Weights of a small transformer language model: width 256, 4802 steps.
Each number is 128 + 24 x the weight over its row's rms, rounded and kept within 0 to 255. Layers, rows and columns count from 0. Numbers have three digits each. The size before them is the row's rms in percent of the matrix's.

# layer 7 MLP up, 2048x256, rms 0.188, rows 533-558, columns 128-255
101:119142122123141159092170121123119147117092125162087144114116109130096144114136076131120127110129156124181108129106114164157123154122101128145176122144121123145121102107118116127082094139118159117155101128116106099086148141144148141141145121120067154123148143131128098116120139124149149151193126091104098127105149081153121143164132134159077141126190140147115155141104145134173098102112
093:113144105127122177129108137147113117116173112118096110110139128110137120159137139118123123093093156118142126157139110152141129131135132126110152141141092081138090149141188120133088112101131124140058108121113093092090145165106153160115131138179147112122141160127122101152155151112140092087107111094102153071168081132115183152124149157163165130140132129117089113132142123124160114108109
102:140137128140136133112119127139139125133153138094165160123099116132153116119137130122144125115130150116171135132082122189135125126106080155106141115114160102110102076102154144114144153119124160160112113107142097093142113082101120144148117074149141113151079176146087138116152148121154080118119135119137171136156105091134126114098153164104228118155129105125120152110123124155168124149104
102:109083090123096067124127104154110103164109108144130084159132132146127120104109080136145136137122159141131095116154101138143154143089160167122140137100130140090120121132077105151120137094104145109099131117099147125158109126121117100117133123108184095133106121147159159108102155164108157135134133086087133139106110122114128125138138092124129149112097136162158146149114178148144126111149
100:145140128121076081154156148129176110146091139103156123126101078158119116096116129115155141139096119108138135178152097140101103120127093079136146111114138123124133148166137148121137108153157104142131162080173122150098135139070184119134141119130115133124099103108160134139123139111168134119141142106107129114136169109142133118105099140163156120057118111105110106130159114130137116162134
089:134136164136111111124139135140095139095103119171126143134182116114101081138146158102130141120125127153160148090149121114135082136115127103111155128117162122141121112120105042128083134190156150124126168135147166116104096150121109093128153171149144125131136114121099138139118147136168168143165102137156095163163148109129134182140127101126114100081100191143151134130142116166121124140153
103:115134134100116104134096158160128111166119104145140127164139144145141117124100142081088161123202150164139146096148127129174102119127154131115130130157119126134129096126147142104157132110126074123082096088136139118153107149121159103107144158101108111141136159099074116180111141078089118111137153154112091155124133117141162116159153122137143119119162125143105093088123150140135130135094
107:107151112112140106110095105170144130128130128108113142162138118087141114131120116114142133125149107106124131116149114151127144099153128128119084127118145091134117102135082124147115148142128123168123156163106134150080130163153107150133143138127179145168082174144130132126121100166138158150115130160196104157110149126102081118091130090153133126136163158107135156113124123098078093154147
096:101130166115105190166113090128114117164072117129156164118143127113118081087108176107133118099151188126147160146168133142144123162138123145132093138125124071120139153135167122154120111141147120170150155135155104096162160119100134148109125171140122180171076140126120120149085135113090141106107133154136126103116113106134118112136124132122078124112153118103097183127177139108131113097156
104:129144104084073141178140106107113107160132160147136125113140140137142116134134161143114097147160134170118184110175107161092138148165160077149165119131108106061135084146146125129119149113089142089059162148119136111117127128121119133134128141126124101117126142163102155157102104131116140139176130143154115123155117155085115118105148133138112112115150143114139133148155128110140144142133
101:081116085103113145174175141103139153096132102104152122115091142103106135142130129115135135102086170145146120122116071140112085131158149143132146115108112122140100147152133136123134141142143154150113161100128138145129104097123138165099092124112175118117059109116110113126135141129134128143095123105115143133129110172094088088120142142152123133138129082151100148113149111156131123144129
104:157164146095129170140114123102107142117120127178138161111148163134158164143115101122175124122135103123108122138165106103130147123086128129180146122126128112178202095149122150112137137180109149088151141141139137095132102127124137111090139123113105118153097125144153110176122114126114169145143178150122183104117130140098105089141101139140115141087137119104060152107154131118103131121124
091:078102122126115134126116066126149131147136134104119174154160166144133164104141148137152103143107162146146132139138143145075135129122169199145158139124138099087176121163113108147095083135160143124095134123105144112123123128134176162165090130149135104089127105123117139131141102100117123137123128136161134132142150186150097132128149170139151086143095072147112136138139159115119155167136
099:124155120131133087167146125226112140127146175139079085135089088109131164131107103096116121131082149094147130156113109130139127130140094130103144120117186156148144134096147130121161103120120144129133137118091146164171130151131083139106148130146116140151137140131086114121156126122170123137154105148099134115105087172134102097157096105090158127122110107168124131121151151154132143137151
102:110123121129117121094128186149095144117149160093121145082122134144136149123111137134089131114133134113124115132115102172123112147088154080090119088139129103165151104149098163119149152143171111130100114094155137138117107132155157136124113113165169111129101090119112123121164094101128092143132130139130139099139128095126143121089114123129139127147122144098096114125128158127171106169136
109:109128151132113128156139172147131131126123142168119085114124129147127118146133133082151102123156160082156141165130163152123134145112159119118124142088108079124131089135092156142104108068164117124087145122106115117119095115124122179156116151119086149070152124151159118102135106118123162103107149132157128124161139105126149084152106188144116118106081098117119191117114128124154064161139
099:083113153134142150150118129146136112124110116099112142128156121163130122163143114136082149148112127102119128178140131112130146105099119116127117140129138124137144125131085144206102121125118116158147158121155150108127160142141145124124128099194124120143153117124113125147152095129134138157112138105125104107147135138100105150135130173078157127121150150136127139110183118112128122190087
105:137169094076125144103104148123123163145128089142116151147101116127116097144192141114117120087159119122081131150096164161129114106148106130136099115150151152124098138129129103112182161128102127131092097091092129160147164127136117109131145123141151139103126134137104159137118117124116126150056115188134176100138101133150156115143134166140098171143140152111148123135115131128159122097173
101:121137150093151116111146147081120174158110087118095131158143126112144133142132105144155143098145169132082081145135134127154098152170107165108173104163140124080112146126145128164137145135100073119059156108101129094121168123115125146101115145109186161122104119105150145139123098155121158117075136157102108127112115146098118125096121149113141114139138141094138157160121085101082111125111
094:147137156151114178151148143148156175169085131150130197147136141084096150118144125120102121112115139164142138103151089174178095171137118132114157136136124122114113136121078122163126190112145141111168149139130137129122107148116096125087139172076146171114101119143146129120118123118116159113122147103113153103115128131130114116116163114138151104160141134118118173121137150151108154114153
096:136125130125149116165156110087120125109158118121100169135142124126179105114157148162135132133142153107154116129115103091139148120129149093102164105133139165128112099145126115163121119123108113152170122099183113074126151098124156114119125133104105143155131149133111131151123174124152127141139107178159128110144095111132200129156115120129104133094126176135148146160136154116131092101139
101:125149092055104129126151092111132140102155144154084143165122151099118105168127140117122113144172125136185124174129115148120126101159138082113116128131120162132105098172113162126137113169096145121138143115142150137122164159124134092117132109160147150112120082091107130090093163119104164109115140171144113112142144115159160124089175155150174112132160148115067176092129101128117076118088
102:163107147159121103161100142160104098096136123160130116136129104117107155159145125126122150086113136166108140152116150122110143148147108153112097132164107157105184163090097139099157161141136100123112182077139140162129126147132153145100219135128134124138155140151164134160138152137117107144138160099150171096150143134132107071130155127127138087137138156140135154099144143146128148154124
092:160168126120133147100147117134127111103110107129093155165123124145107146096146135125092157138145128148101141175123137108133117092098166131155158096120162111094102103147141124139108125117121094140197135160099123117158101119140115186115127088126146157103142130105102083092084113174123098140064149134144128144162156149102168073130090145163117113089149128148134127146141155134141126151137
091:140117145162079141124171134134168119127121169124113108130111116155143142092115151099099135176083113095113149102119158136150133116157101102147123098107106122144131088168113100156107122090131134126154170152151127130133115154083135144129124076109138120136123113147120083126108152129156111118130099134137126092116178116152142098139089133114127096105156173153139126129141114158117084127153
102:117113137093148124121125167112132143148126135173177113182135121169119141120123172106123115176149170109108129141122155132110173145115155129134117137098159139131115147134147134131081099108115110115123120121114147152138102173141119137081180132140139124092148143107116126124106169161144136117093117093109088122142152132164155130107099130100131138114125157104092117108173097137151108148122
# layer 7 MLP down (transposed), 2048x256, rms 0.189, rows 533-557, columns 128-255
104:114094129126135134128122167137138095118145147140142147051142118106120168129130131083131108159133146141140143116131164113140134126131131139082135121133144121147088117136101145126119144135131115100119082106133132125127121167157133106105119109131071170144144097131148126089112118181132112119091110157139125138103164168136139097130132133117107172136125193156100137122108070106102104105110
094:123117142154124158125092133088144151122135143136124148104172156133114143156132150111128133089142129126132097115136132168176153169105106141140114118097117143133105175128088110150112170135138146141115125098125114136126184136093116172100122141107154104150157110111066130081120085123136146092096122122123154137184150173160122098122151124114153110094142131152108154074171128073118140154135
100:168159152139141106106147114104136136093114095101089153081076106080150075153103149117139098126128145131120123151148092114124127153162126110150143129167133117142109179101110163144097131152119137116124135104143135185141143135121137134154076145137130103143127181105171168106157117178103121135150157135093156165142123111115108150114125097106142132160106146099104103101135101158097113100127
094:160168109113092134153125086122141112149110123149167091107089136134129047122131135122149119170116123083132131097140136132142124115117141155182090148158176115091093149168109097154125126092129101111119127177093128139150100140126103115136127183116129136158147123103129096128131096149123085148128116103125116146090140096141128172099133120139142105150120128088135136101145190139167114115128
106:115120149145125136101099140072119116111104121145140144155116101111166162075096135168114163124136124095150091110131118092134145110115122138160094140131133149124091124159120103079138162108163137056114134103152113109159072080130117110139114125158101133086115124157140122090132149147132134125153139085118155117160162121118139167144186118122117136090135160139149148101129141146152115170125
092:122140150097121137115143123100079105120144077107105163153104134121158147114130118150062110121135148178106158115125032135154132110104139138124129116148124135116144144134100148164149168144116104138090090107101139134147108115160125144087146091154135123082112131165127170176134109132086122165112149127134095136151139144143138118071135115096126148147119127160124124142092143168097082135115
100:068151069102129165117177114152098084179092150131109123127133123130127096139119127106092124126151173151118159155165143177124139087097163120132116110139129152146131129091152119141090145106121136093101104142147116106143133117132107153194119145121136087094127136151094109125140119121138105124166108107102135114094139120140139138122132123093129114109146200146148097148148133137120135166131
102:109135109129104147089151105111163148123140116168079094104104090112136128111142114149145136120110073141099186118108140142120123167119129143109123119104116169157112120130132119143122160131118092146170117131078153127141106123113086142134126125121138122128142140147146112105156127120113064154156159103093119149126094109154100131137092161134115127079139088131138153069109109099131144120144
090:083109132105101159129134134155141153089092082155168112098069108096111120135102098134098143131175115121093099119119124091095096116130125107113156155099141134142141110173126131127115114146152110151170158084135142108136155135077160122087135125126132134121118140121104139116125144110118144129137144155131077142107140151160109094157125170166089136123158124173154152128130146110123114129156
097:105138155080122140148116142103074115121145131131159144118119132134159123123140099117149148093139153094130162096169145128095156151103141156139141130119108148132126100150146153140139154142107149122083130146133127160157168143102151133127088101127124109113155168125085125164084136111130136106111164101140137132137106142135131123155094123154072160134116146126114073123104153076128103157145
093:151160100129118119140118121145095128149120159149104142127143108095122144131131116135155140143145125134113088123128154150126142085101107105121115139129116160147089155109054110085131134141129183128134158154148124130085144158154111113129189125160111145111129087153101093153120117129174086146121088118136122089093153140095162141147147161139089140141150142168145097084096121131123174136115
100:133114148101153124123120154058164128129167138141162117091101116126148122157106075089126145156104110112152132142108200130098117100160134134139095136148133125107156097083144157135118086135112175110103140131122118169143142104091156126139130116068173176134099091140112135103134137162152145171120144122119153134155129138097145141139101140136137181111101098125167122149123125118127126069122
094:154128166105164162139165140125142129186141144170106067112100129102088123156149104095118104125144105093141118127145115161128159112110136165089127111107130100115120132179153166146101121125127092103138128136112141155101104108144159142134137154138143121124132107141137128128116145168148142098101130137123131102154131156124151162100109152133122103141103113116108115141073156129157153153121
106:084130103155120120136112106127125135098152125144126143125128130125118136115124177127146131181131112135181147138136198169106125150160110117148125144145136116077159125138121151118101133164150122126158097132115130109161134116105075135116145133167168124117134134116139101143123176131106157120163093113155102109085078119186085128146190126153094109124150157162105155153107104136193109110155
102:153107113129130109094130177138089122116131115160100127101096137134156107129114148147120164124205116130117160109108122142086129129133127160197123155150142098111096120128102114153123157122167092130133142119129132104113146111119156185141117112139145111068133128101118118098185133090124095148154127177128120086112123098153124121163129125127100119114151129133133117123105166133089119098135
106:127114129092098104146152114152141144141165153084144103101124163151097139138125187128173118100127137128143098149127134143156157099131135085165137138156140104145123110090087102160124171133157114145117095121128131113127115114147119111102127161112130123099116163126094146123129144162103183115082111118144141116140127120148125130123113125151115099108148143121112115093162168136090128141086
101:112171089105104099101108131141173128111134178134181155120156130140110120105059090147121091132151150145120128129091140115134130180105105143125146178169134152144132117122142094162171171143116099146145101119152131147107154117137161127163100148135130171151143118074105123110109154118190133092113099112144104108137131106118166112152150111147129173151162133144103122127123151194115137119095
099:173139078140127117128158091125101149130124122086142135134118136150156133156147118133148148129115146123123143149090157122125135167107199103159119123117112151126123151124119135127142165098186127112147072139141151106131118085138098154142143144132106118121154092115150131111068133082114151151141092120127112122113121135140141153139168147112101125134132134127146141086077124147123151102146
107:144136148139138116139152120091130139133154154116168155120109088128119121102137147102121156137069119116155153097074159144097147150136164140083192135132143147165179185134101123132131157150119122121146108146118143119155122132096107122098131132107131135072154134134102157104120121092138124122122130122108150134159140166128117145131103085074127091138117108106086158085126155115117113126119
092:132119169149169127114105147138151156162154144167151150131145094103121096096145132086127117105092137113146118136121124129128103091107112138126119111138132142198085162140156135147119161121127138143129106121097132116138112124107146144147140153103124129157163153071114115140118122100069176149129095157126133126120179116134124110161133130119145090103107148182119088142121122164133111105149
093:070136109131098096098156123112100107109133115142163132084136108151133096109141103140116156155158145144141095146078125107160109081144111112092179123098170129138131133104118146176070160123149130128167086190111131134145138114128174131127141152144145108131138115153107132115136161131161115135116109146126101111124115080127211100109095127115107145118128138119124120115152152120109166077147
096:162171124109143158105092116123108129129150112190117129124081083150076135114168116133135123173140148141088138112132162119141131119146110118122073162107131112164125127140126132159134109150120100076147120070137135141093170157118097102146159095135110193121109117135160108134131167132069166108114117101157103106104103138174092074114136101108122116088159112114113115133133141130094123128147
098:129106089093133101167114059128142098120136134101094129131140121161106131132147117152102154124166100120120125091108137150110158149124128156099145088157094127121117134116136133142141125198131123122119125104116111156131159137139143099153138097142097119161124100124129121160099149108137139101110145131106092110168159160087105134147130111133148193134147124138134165103144085132129075114130
097:143115101161089138129115157146150174106137103143118149141136137133135115151126152138115128117097061145137156121145129115130121154122102134147094120114119101121141142121108125122137098111114110108110143144135160075112104109163145115064137114137114152092126059118160110117133146151134119134126118091076090181146140159108149154150097111128113103135110168184117114096123139127113164114116
094:120145122142129149139104096118127119106125174095132114101156120099094160134153148180153153136129088087150114143148129138156102098123133100129161115079168091155126129082107135153143108146163090124137105139145106107113087139098120105149099124194104111171109104118125147155117111098127141087100122132133084143079125106129115125101121103122109103152107144147125133134143101147140125120096